{"n_layer": 23, "d_model": 320, "n_head": 10, "n_kv_head": 10, "head_dim": 32, "d_mlp": 1280, "vocab_size": 10066, "activation": "geglu", "norm": "rmsnorm", "norm_place": "peri", "norm_eps": 1e-06, "positions": "rope", "rope_base": 10000.0, "rope_fraction": 1.0, "qk_norm": true, "attn_scale": 0.177, "bias": "none", "tie_embeddings": true, "parallel_block": false, "extras": ["capped logits"], "init": "normal", "init_std_qkv": 0.0259, "init_std_o": 0.00381, "init_std_up": 0.0259, "init_std_down": 0.00381, "init_out_by_depth": true, "optimizer": "muon", "lr": 0.0125, "lr_mult_o": 1.5, "beta1": 0.9, "lr_head": 0.0141, "grad_clip": 1.0, "warmup_steps": 0, "schedule": "wsd", "decay_fraction": 0.71, "decay_shape": "linear", "final_lr_fraction": 0.0, "batch_tokens": 65536, "seq_len": 384, "doc_mask": true, "train_tokens": 327400000, "steps": 4996, "dataset": "wikipedia_en"}
Each number is 50 + 15 x the weight over the matrix's rms, rounded and kept within 0 to 99. Layers, rows and columns count from 0.

# up: layer 12 MLP up, 1280x320, rms 0.114, rows 1213-1219, columns 0-63
# down: layer 12 MLP down (transposed), 1280x320, rms 0.0541, rows 1213-1219, columns 0-63
# gate: layer 12 MLP gate, 1280x320, rms 0.108, rows 1214-1220, columns 0-63
up1213:34 47 50 52 46 60 56 49 56 32 38 58 45 43 55 56 42 43 80 31 41 33 66 48 72 74 44 51 54 45 66 39 32 55 53 58 32 63 43 44 48 55 42 60 32 55 71 33 60 41 61 42 37 47 35 44 58 60 46 40 49 48 15 32
down1213:40 50 63 79 31 61 47 57 37 36 34 47 38 39 54 44 40 69 63 60 48 57 53 53 69 38 61 53 46 53 69 72 44 22 57 55 48 40 49 54 17 70 63 49 65 38 45 34 45 30 50 68 51 43 24 54 60 58 36 46 44 62 42 44
gate1214:60 40 72 45 39 43 55 56 70 52 72 65 41 57 41 34 55 57 41 44 42 46 64 39 41 54 65 25 37 56 46 50 58 38 40 54 57 57 32 62 52 47 72 56 35 44 65 29 36 54 58 28 53 49 51 67 48 40 57 67 34 37 70 32
up1214:69 33 58 51 54 42 51 58 45 39 63 43 48 48 47 58 55 37 52 17 46 42 39 47 27 60 53 53 48 60 41 46 39 41 80 66 50 43 34 52 45 66 37 31 66 43 41 30 48 66 55 74 45 72 49 52 66 49 49 45 37 29 54 26
down1214:38 46 76 41 72 30 47 47 68 34 14 53 56 27 58 55 56 38 60 82 47 69 36 53 51 42 59 57 52 65 43 44 33 43 59 37 50 58 45 40 59 30 35 24 38 57 45 40 67 42 45 27 60 76 61 54 48 28 57 53 55 61 30 63
gate1215:54 46 76 52 77 67 47 84 39 33 28 53 50 65 40 70 64 49 28 41 44 54 48 47 41 39 33 44 41 78 33 20 55 20 32 45 20 40 67 31 66 54 38 69 73 33 60 41 59 78 69 45 78 31 39 68 76 57 44 47 36 31 56 23
up1215:36 48 22 57 60 57 39 69 25 47 67 54 39 48 46 50 99 56 46 64 58 80 42 44 47 57 53 82 53 35 49 44 30 75 36 56 52 41 70 30 27 13 28 63 69 72 83 69 40 48 28 63 48 63 38 45 42 82 58 49 59 49 40 42
down1215:53 50 36 57 50 49 55 75 50 60 09 52 40 59 23 64 66 59 22 48 60 01 61 49 70 68 49 52 78 80 40 47 21 39 55 29 66 39 59 36 39 66 43 31 55 39 57 10 26 37 58 44 27 64 67 45 51 59 29 66 28 54 60 41
gate1216:60 36 33 65 69 47 47 73 40 37 69 47 33 62 61 90 68 48 12 70 59 54 53 30 63 74 47 41 39 40 53 52 51 52 43 39 40 59 69 41 57 65 43 35 71 55 37 49 19 85 42 51 64 43 62 56 71 73 56 63 62 22 30 40
up1216:71 67 51 75 80 56 56 42 45 88 70 60 24 70 40 86 85 49 33 39 61 50 71 30 48 63 66 45 44 46 24 28 46 47 31 35 35 29 49 25 49 41 26 28 77 55 30 25 54 50 39 67 43 27 48 73 68 61 37 64 51 42 35 31
down1216:52 50 18 21 09 93 14 70 37 47 40 11 00 41 22 72 10 69 25 55 38 37 41 11 36 42 69 50 56 42 40 70 57 24 60 31 77 00 96 33 16 36 27 42 69 40 73 46 24 56 67 92 63 59 77 70 97 87 29 54 19 40 53 04
gate1217:49 80 52 31 22 50 45 62 57 43 52 44 63 30 47 82 53 38 73 50 51 53 75 70 56 37 46 30 54 66 52 57 51 53 53 36 54 31 49 70 54 64 46 51 62 33 53 53 45 78 52 51 51 99 77 35 53 43 39 48 49 37 38 63
up1217:36 40 57 28 58 93 41 64 66 55 51 60 69 62 32 47 65 82 20 62 62 32 48 70 43 39 65 57 57 51 65 64 67 65 58 37 44 55 49 74 49 48 73 62 54 53 29 57 47 55 56 58 39 52 63 43 81 51 50 59 53 40 53 45
down1217:31 32 59 19 26 60 50 35 41 72 64 62 52 41 42 86 37 37 48 49 35 46 52 37 49 63 58 31 44 35 35 61 50 10 47 47 46 63 53 44 57 50 57 42 56 29 34 42 64 28 37 74 64 18 48 84 34 36 55 31 73 61 31 48
gate1218:58 63 41 31 23 50 36 57 49 47 77 59 36 15 78 65 68 46 54 25 99 83 34 36 08 40 65 57 58 49 78 50 55 61 69 24 57 38 56 56 65 47 67 66 68 48 60 41 56 69 48 54 53 63 47 47 52 30 65 23 48 42 56 50
up1218:59 62 29 60 21 19 57 43 35 27 31 52 68 58 59 68 43 08 51 48 61 84 62 58 91 56 82 43 76 42 62 77 35 41 54 36 80 56 29 50 55 32 51 56 61 69 25 59 45 39 26 76 68 42 37 34 58 01 63 20 56 50 54 44
down1218:89 50 35 53 48 36 99 60 56 70 34 55 27 63 51 55 57 41 47 74 76 50 38 56 38 24 71 64 51 66 45 60 53 53 26 54 43 43 56 75 28 34 47 32 60 41 33 42 23 28 55 45 78 30 64 52 54 51 84 22 51 47 59 18
gate1219:65 40 35 30 61 60 33 72 62 60 56 62 41 51 86 31 44 60 50 70 44 50 53 74 42 48 77 34 57 65 32 45 44 60 47 54 46 48 41 60 58 45 49 71 41 43 57 23 30 29 66 44 35 46 48 47 50 33 57 60 84 32 48 71
up1219:63 63 55 19 49 42 39 24 60 39 48 59 67 63 64 79 63 33 39 64 47 46 44 62 46 55 56 50 60 73 34 40 49 60 63 39 59 41 21 43 66 60 64 46 36 66 58 51 32 59 58 35 75 43 53 60 55 31 66 64 54 59 57 41
down1219:40 56 46 31 63 59 62 21 27 51 71 31 61 27 44 51 54 41 57 47 44 53 66 47 46 40 37 32 67 32 29 57 42 21 45 47 37 42 70 46 72 32 56 45 27 46 33 33 44 55 53 63 59 56 77 82 60 34 58 57 72 73 39 76
gate1220:48 60 49 38 70 55 56 53 47 56 55 53 58 48 48 41 52 28 42 37 33 49 69 49 63 32 53 48 69 55 32 47 51 50 50 50 68 69 45 37 83 44 49 53 34 57 41 60 50 52 58 56 45 59 55 58 54 37 78 47 42 64 34 36